config = dict(
    num_hidden_layers=16,
    hidden_size=96,
    num_attention_heads=3,
    num_key_value_heads=1,
    head_dim=32,
    intermediate_size=384,
    vocab_size=8192,
    hidden_act='squared_relu',
    norm='rmsnorm',
    norm_place='pre',
    norm_eps=1e-06,
    positions='rope',
    rope_theta=1020.0,
    rope_fraction=0.5,
    qk_norm=True,
    attn_scale=0.193,
    bias='none',
    tie_word_embeddings=False,
    parallel_block=False,
    extras=['value embeddings', 'an embedding shortcut', 'weighted sums over earlier layers', 'capped logits'],
    init='normal',
    init_std_qkv=0.0588,
    init_std_o=0.0,
    init_std_up=0.0588,
    init_std_down=0.0,
    optimizer='cautious_adamw',
    learning_rate=0.00186,
    lr_mult_up=0.907,
    beta1=0.95,
    beta2=0.99,
    lr_head=0.00801,
    max_grad_norm=1.0,
    warmup_steps=551,
    schedule='wsd',
    decay_fraction=0.84,
    decay_shape='linear',
    final_lr_fraction=0.1,
    batch_tokens=[16384, 32768, 65536],
    max_seq_len=256,
    doc_mask=True,
    train_tokens=158300000,
    max_steps=4288,
    dataset='wikipedia_en',
)
Each number is 500 + 40 x the weight over its row's rms, rounded and kept within 0 to 999. Layers, rows and columns count from 0. Numbers have three digits each. The size before them is the row's rms in percent of the matrix's.

# layer 6 attention query, 96x96, rms 0.0505, rows 18-31,50-63,82-95, columns 0-95
071:529538446479509492525503501454503479455480514586486412500540501542464522525504531547494459495543423449505477541525470563545473466522504487548451601466420528490543445477494482526510503532494536475560579475452579540500503508524493516444531587469426474499541540530503474427410526486478507483
096:492462465504507569503535560506456433501528439427427482482493489489564546519542489553458464440508492516508507514488529485498580585470564468494563480458609531552439506462541555415557475489499480498465497452484484461457548552512489556459530482472555498546510505458517499515449445480455475517
082:517471600517495504522489516538533558543563494486507529488491469494487493481516487460449453547482564518456545493507556487417581448470510502453526440545502489510454523519532564489374491475517505493481508496521429506518494493452461498547450475496484455509443433465443513623579484502504471464
087:522533525528560441576469449504537519527516531478485496517477501404505500524423528497527459502463530529490568505465497485573528571548526541529453497445493528477447473504546401472506511517499508570503477457558536436486480565484533559504525426482385521530477481554483513532451493509497436540
102:442445538490420510382485508493553545490478545479483468494442514517548513489509450441547531453472499477562505517518519503510500431557472528453528488456457451498549515451532649520445478486489516470527483540538450557518561507437474484552468459535483504451494469448502492521539514483436519516
086:492480495476459415499459503454473582482478536473521388500535491546475452538526538464484448541504484531519463476533472497561474506627542534527481506493420498435519516521506443493443475533529495503541536475517502555455525550539519485480533534426468523502510542580466558461424491539454546511
103:473499546501410455517490485467504494506527574523454493482526492478530516564528554515507509586526440530490523534614505493473576499510610447498475492511496544495488486501496484441486480477525551490482514442523387498576460502526444532543482494494544449570517488575572480486490514555460535498
093:506481561493486481496543549568501440499521497483458461533463429508580506559532486522494543439529470447499466517552475544475552524514578518523558513434595490473490575525533595517563475468453522533516495547538485492469539515467525516516444493509451507476579528512569543455484480537497584537
080:449483514456433468459497512455553502491413486551484461427510506519475538473484513419525466468514468569475488484526485464415543472562537498463476556476449526490407506498461457452446469481517414413464491476496464476508457427488444495556479533449570486550487463518550484540501536493470467504
101:585509564471491519511464410568509437541498550574531537582458485500495533582473501528575515573479513468523527557470549529562557495460501464499507490550560502506478451481509482534498528575530524493487490475522512551501505479477506498468487493534392537497531444523567458487506516483572568495
088:454477539503441565519519472496556534505489544661522500496478476527516540541512452451520538455555511551446537512518469466515508459504525428494484502491461499511498496480474533549461472609489519458474495549514391463511506477467523514595459504508454488482499485466537454514503552551428542487
086:432477516489494582540545496466545488482430516503438434468551473486558508448501490468461478524495457495451539503403433426489457477566515430455472536450507539463526481495504458529522521576487526493447430547546506503410524523544474508535432448471501494575485507524499504480517497517475441557
097:516532572529574543510521525578464507519509502564543630464479530478473530463504474450459539441540541568442515503473510527517525488413455478583553496555566505527479520492474453547500526549500487499424518506477440493498443444533571523495503520517448500509479531489526487546568501519558494510
072:479508576491436483494497492520502550501496617543436520516483454576470446485474523462537527607533524524508448532515458531507510483553546535498442474502422470460557475563471465489484464517516524489486495476532525570437510537502489517565482465403432505457519521543527513580527557477488519483
102:484452499485486474560486488486518509501541516478554468456603498504460499529498514504589458516527456423560531456466471438568488481526495422495430501483454556503590460500513464553503530538484486535556442499441520490472510491565480459593473535509524460497483473537479503469409493478469590487
107:508458509489581443518444479574532545525487524487553472488499560502440480484556510495416527426479575497496431461520510494477525488520433533495454478553531492581466531473483534516481527490487505510512515502504439497554471526572494502476504440483574471510512607539532597545536455484438505449
110:541453590499470495470450562502504610502524560468544484544432475486460478572518505427444505583505544565505528574470492527518525475513537564468484522467475488458446542488509493511541487524505521540492543531592484506454468533484451514488443486538435531487451531528472472568494531534427498479
120:476486421464491572510543466463524482520492455482485490540529507456522506572522487583517453436512486599509551498462491411523530563460536485493513547499529509486523525495584513467531520564475449501478463474527476420411514508479532489522491470505528518488484448529476501413489453496523372523
110:475451599507455461497497507514512511486562559502502499531508524459488497485499501494504508513451498479574585514533430546533526433540508495525426482446532496454487514518505554448472493478444551509526499514590436562507532493488463505483478505491419520500520563536579480522430463497438620551
109:476471514523493475470501515424484556496470476552551394469548512497438502482540534425487496524515518478537467470463502507507452473593457441524403516481486453459499509504471480523547500534496551472587474525520551519446517518526455461624501482512538473517442533522452509576483521520417502515
134:545451548451498470462411514503523557532565553523611453588493472526455488620544457467478506535471547508479503571506494509532526466499484502460499521521488473436447508498465473497504511537486499520529493554544501546447534573472442486498519381484432524485510505510531492511503504522435506471
097:483494546480384494453436457465516568551398545560515451496504547502510499523477464562477483498473576495494506489521515514537473455543489533540465514497524498488380511489487562433465534518487507498543431529586458483547510563488502531531532462509440525524503456491541503518563441546465504489
096:568560492492576496445437481592477518508558531493539470553485569520468506587579466429477532514449499502438529521504529494479510498428417580543467498550541468435547472481461496528533513508481496474474494487480478533519476484474542456426502463498524495407513490503569493482476519520470433480
125:493504553493448521496439530573519528505474551417518543523475430497494502534526535525535526617528485479484528529534490579513523467488545506465552471442451524532492508514415469534452511424549482569472518457505462511591463473505496572459471540473454488515491447464563457473541495532570505471
110:432493587520423471522508499508536578518515586445486504530525459545491508510505480503565477606505502495525620519507493497531473444502500479502448506434487516454532462506519468523497533545487499568496482511518421519501483503539508522547432524533435505491421474486525470490499509574402558478
108:427533520487439555483525540414586533503520411607488464418521462467563535428495496461489499538530501519461421501499464456451439484523519529510541550514521483517466500477539508480462530514534524468482472514480554522448507554518480550534507467465441475523494478462447474448522586553512469512
110:490571446560491565570541463511511498502458535469453578501460484484500517513462524481531494557557498602486536522452530528529488538486543541497519531490532540488500486499550548507489477535526502544418561537497555449489454507469581537433512599542459496478476450460572461470512514555523445453
101:517509521461421475453422484508525527506484546534600427510482535474528527565528504470531482505467534499481594545485459494520473518483492512536448512489548509455556538504505481531595492561536533469543373500545487506473486523500475466585452497507422535514515484501471484488505544560533438559
062:503490523496541528479474482462456552432538399532488453469549502495506479430461492502597508489495497499541440570510430498563416468512562500469520484493552472462598519486515525490578450489507451497470453436553527534547501457508435504494557510501590509456486554555528491481467488478497502493
073:570539494506443479431554487497478474517452549421529506486514529566516494539455422452458522420563619520490456529541516457479583496487487462479550472521510482476481551486435516481464492524499513520508473445426498426461463445461514488474575486540439501478540499457501516548491470557479484504
063:476531558459448516521507547514499519566472568438454549487494484436496534525531492546504543489547458513464447504503524563447522448517508513494430579470526523529492420486455495495473520488490495479596575469477539589445509449497562550572509466503517530511541461420488457416497520506464534502
063:523547533506479568482464495490506510516476557558467427498492475506479538448533459553523566466528495510442502489467455544465489539521542497556491577474554443509460463531437464487464453503526482483530571542486486567428546471455502531601455467467566514558496501470488405449466447478472445490
066:447460550446447411508458457496565508558513442423504491501527478499467482620513498529463518496504497454554490567452504416571486450498497520496406465476489539470553502537464516559486484456474568483511424487512464579501542513561484512478527538535452551487495502477473523531518511537469516479
064:492445521463527478468525499488465494452521576456571479483568504515481528427579502499595516480511354533543494539525484566567497474564580499510469461509529492470582458535428471456525511509524499487541514501512524557509491513505522523570484473473457495523525531585541487454492521514497492481
073:502542539435468524494551508460575581488488507475512500514434502458528521578492479478543604512499530504499529538472500517529479445507581488498504516476428513488537434530558542459535503436533480544514546441456510508364507470485527543479492443531506480494477561438433500502446463520463456503
054:480481513458498421506482500466469463490413476468469440526541526530454468559561504487526472461513587607488463519531437505529536454488520526473501479611451505521514478495480534487550511537469528566574467551555461537493413533504492500521533424467442482498485493552547478511542500554511506449
074:505477436485553526435534508471487526442529507442513559499500490517541505516417474458441513485458520498446495518488504435502506513499443420508563455496480525451568533495502463597523461491487477476422425483455486482546509476517532481378545483523534494513558551434521554580470475469524473490
065:414499564455488485455499473434500594468473487514448566475421454449405474517490528486505492500466488518434449505518447508490425556515550494517419555455465528545534510505498540516500412504442421493486513452475505553436500541458501487537577467490516529542459484538473522483527485512504527488
064:471492528488483490474482513515469528468484436536395536475531459499489508576479490552531524502433522490471485562459478538485453467524482558521470515479494517522613553517492503582606496470508512479491463451532546563520483458609422550507576473567511520482497483517468520534483469457446479477
064:491452509506501456589466469530447502570497518498422531517497564464514557519466511503539549486536516479486592449506543561467524518550534526484494464553432448467481542516546474451473525482554533553560594511485533469575503530492496539502503436545399490533453485572473514500526508506504478563
067:484489480556607530522435506581450488554507528528428565520480520461537477497464520534464521581465510453488576409484562518468482568508408525503507470487524457493491549476535414583437494540536453496507523521486558491504520476535548485478497542482555494514514523529474494466456494476474548524
065:552501566444474465449470473390508554467538524520531490479427480444484503521554543522559470505470436506504441509547480542546477501560555441453485517498506457461500409519520482463522488505501562471583549490574449549523517535439508513480527460464478495495461519473566464415537506477539478517
# layer 6 attention key, 32x96, rms 0.0442, rows 18-31, columns 0-95
072:512507553470508476567517580515558453473435501473532447472577472554485466519539526559539421488579394488480534512469559458561501523536497457499500479467402567487512486438493479482529517473467490491465562486497523542479498500586495447480488515518492503566460507476515514514457558456450501441
076:448496529504563467487430585590471535520463513513547518517484537535463472504466489527510553427488549514515469445427521537523489570486461501557475560509557467597534581542494503462506478507467444513484547457545506555531484529574491528513448521484548494542566535474482571490537468492546465470
065:428486488501518523424459476520556582505501473529539428509466493470472516500475539415468558534457522577514508500477425578483518496489541482523438450522495473490550513584542562553520500573550505491501517522521525443462469497454492507475448458551488573436430534517452525546508541461490535535
079:462515462436450552545482413542592497504503423504467512564475464468511548587481494538478455462556492535453535494499495461535484479503512482423477453500575504488510472458491498436505491529504510533538423502476485439455474545510498542487375441536515527478444459488481546467505528478496441543
076:458570492491446494492442477503469499535462516525462518465519558569476505475490514496443534541513493479567437539505548575552452446579516550539510497458449460440535447513512533492448477512541518506525639535495537539550508542491471459545444566465490517542494518458542472489497511570547550497
073:485496479498459497515503482546538596508496495569502420451558512511482483510589551519484476515546478494516501545505485482531449496514469453491525441493504580461524402535557607556519556553477533473502469500483539506461521479494449442529518497545492477461446524441520522543511581418426517503
084:470490571429497545469475550489520527488485545593544455514531476541452464497565529547494534567500522546525472587463539537562569444533511463470515457509537509444577508514508404465532479548514541484496505565568505505456486490532472464478437449447509546459478503522524500526494528509477567443
075:448535511511435452474444451468506500579417542582502485502425558494450474517427473533482565491537554498537522494475564553564476441511496497501476500484524455518495491531521531426406547457495523473541528518550564456485541485481506486526559505479483520523445440469430448486507465495486552456
075:520529493476513472522505497442437523476545507454539456490484528535450447541512519496503452511454469523517504457506542463488553483408408509483472521543536497454545545520372393462548493463517485500484506484475499584513483434575541452452472462491513462452534501524513500396502514539518457493
080:529452556549501449501483549543551470507506464471550527551452485462554486484464459508549539607524557490578510493482493562496600464511566505437502455508445495460437531499493481475463523484569475539482557434552467483506446485533490559502456546481452447483500500522496410492458500487488550536
070:460546474499494499534473532498583472505432531446467490444472499528475472497463466430513461545544448553532529514494515459565511448479517402496476475509437520444536491508512422515468487596513475545469609561499455501491474466570508483485486474541512510563435545467527504457519569536483557505
070:481471484487452603493492573483565533486504490602512414440500502488491552502526460494455519528520543464485458513511489461519469484452502427546525517438559541517417471527567496579474531449452547507462466513533527511468506539484536584514515452470510440557458509475519481483504519532483431565
080:471529499613496535530536497475493481504563439468452528449456470461509518510456437409522425455470529543480519482496452494416592518502510437513460546515569519545430516493443456539478500502464511515482459489465475491463481453450566544473546452479485493430522484558518539518531510485506490573
071:424479478426430536481439484514517536492514494572556486501507490498511514493600571518490530511496460523513588530525490473538545492442523475482520443496517495460487466481435527463562569499522518474500383487520467467442523482529504455558409511566486509504433465472512473496478565457469455542
# layer 6 attention value, 32x96, rms 0.0482, rows 0-2, columns 0-95
106:535511494507446533430413494501510452496442506385489551434517466405496478457533471543545536522530507523473503489507475478495519507517504510446492435476517465525550513448468577469511470524529490507496503430477475535502516408457490459437431532461510481557539519449449529508590499556564491530
086:454484480532566468474500513594440520571532451489547428530456521491479465512486469489463481559517448492525487522553504498522518502516490468514502494503595522552538516486548579491467511536484488496552467518503525431508460555554542454510454525484549550501462502481418542554422391587505488485
096:519476522461488428524472500472568493506542574491495507596482557511577501507567528553412490470542544529520531535461449469497494493493495507519520504512555461554514545540515427463470597493504556577517508479555463503512463512489516557534524503531480481531503609516575492525543536549475433514
# layer 6 attention output (transposed), 96x96, rms 0.0509, rows 0-2,32-34,64-66, columns 0-95
065:583541549526587481544521579486426508519528423484502501593550459454533492517515530500413491506515493451554494511533484511578469539544554421435513559527470495480484525562481495547464532523515507506456513475461518465422500492486535504541445482478517477443518534434531488465539535532510568513
071:488551453500469506567544550425511579513459512510518605468540456501483528416529555460560492461521501492470495400551466481434520484500448540503498456523472543540465479487458433503488470441497527453589523496456472499484536456478475550519505486524481501525437504491539472481537555407522454507
072:477520471519586484471539439523488425472569502479458517523458481518459553456497544464537543467518489552496515562532493521472636547429456525460570481518535425493537462425530465564536501423473476518495521468497485547537519462490522462477562513498515538470467474452449506484484466459508466437
096:514502526502547452439542489500462580530561499540519499523507529539512487494503544456460440461464501479492534458480515459563482525514466462556486592492483476486478438562518469536447542483457560441504519449440533415511587488509550419460473538535527523445488530536545524509463588447480537548
080:483511423518454513613516572433458533492503534494512498545484438516518492495462517520531526493553552501461582528470485541527494495455526568418539506541443525478527543520490475545563502513489570541524547555508455535475479461525538509458448466434466592506495465489551437440542464487530467515
096:489503554561449544464505499499495442483492497547503542480604446509446493505452448460591508554564502448548497487527475539509526470519477460418471467489474533464468499450510494542513492566457486482488550512518518565453544499526446519536423499546505517464474423530451437543517458459472593452
129:495460520479425465513504504535520468493518459426467463482490507505479475491488512432484494522497527520409497477513462555453448482522574597483535499500522518492505481512505481443506437481523517563524523523544459522519431483563495547609591446449436493523430471546470480603534445518470494505
107:501437454531484477466503486560496482537523483517564526508506512466545512507542569544526550493532456465509563547454490483576516490495480445537462477405536428599548546558459475493454527506472456443480481462453544506492494421507487457457525543542493547460542499541444446571456558477468518469
116:503490542476552464494481532474500596522519483502530534557521415427452502492482487479461474546460454548523509411468547550552476428500496519510515464460513543516437518483469599548424547486481528483478505507503462496442462506395563484432549506448504486507499562468498471446530518495531544545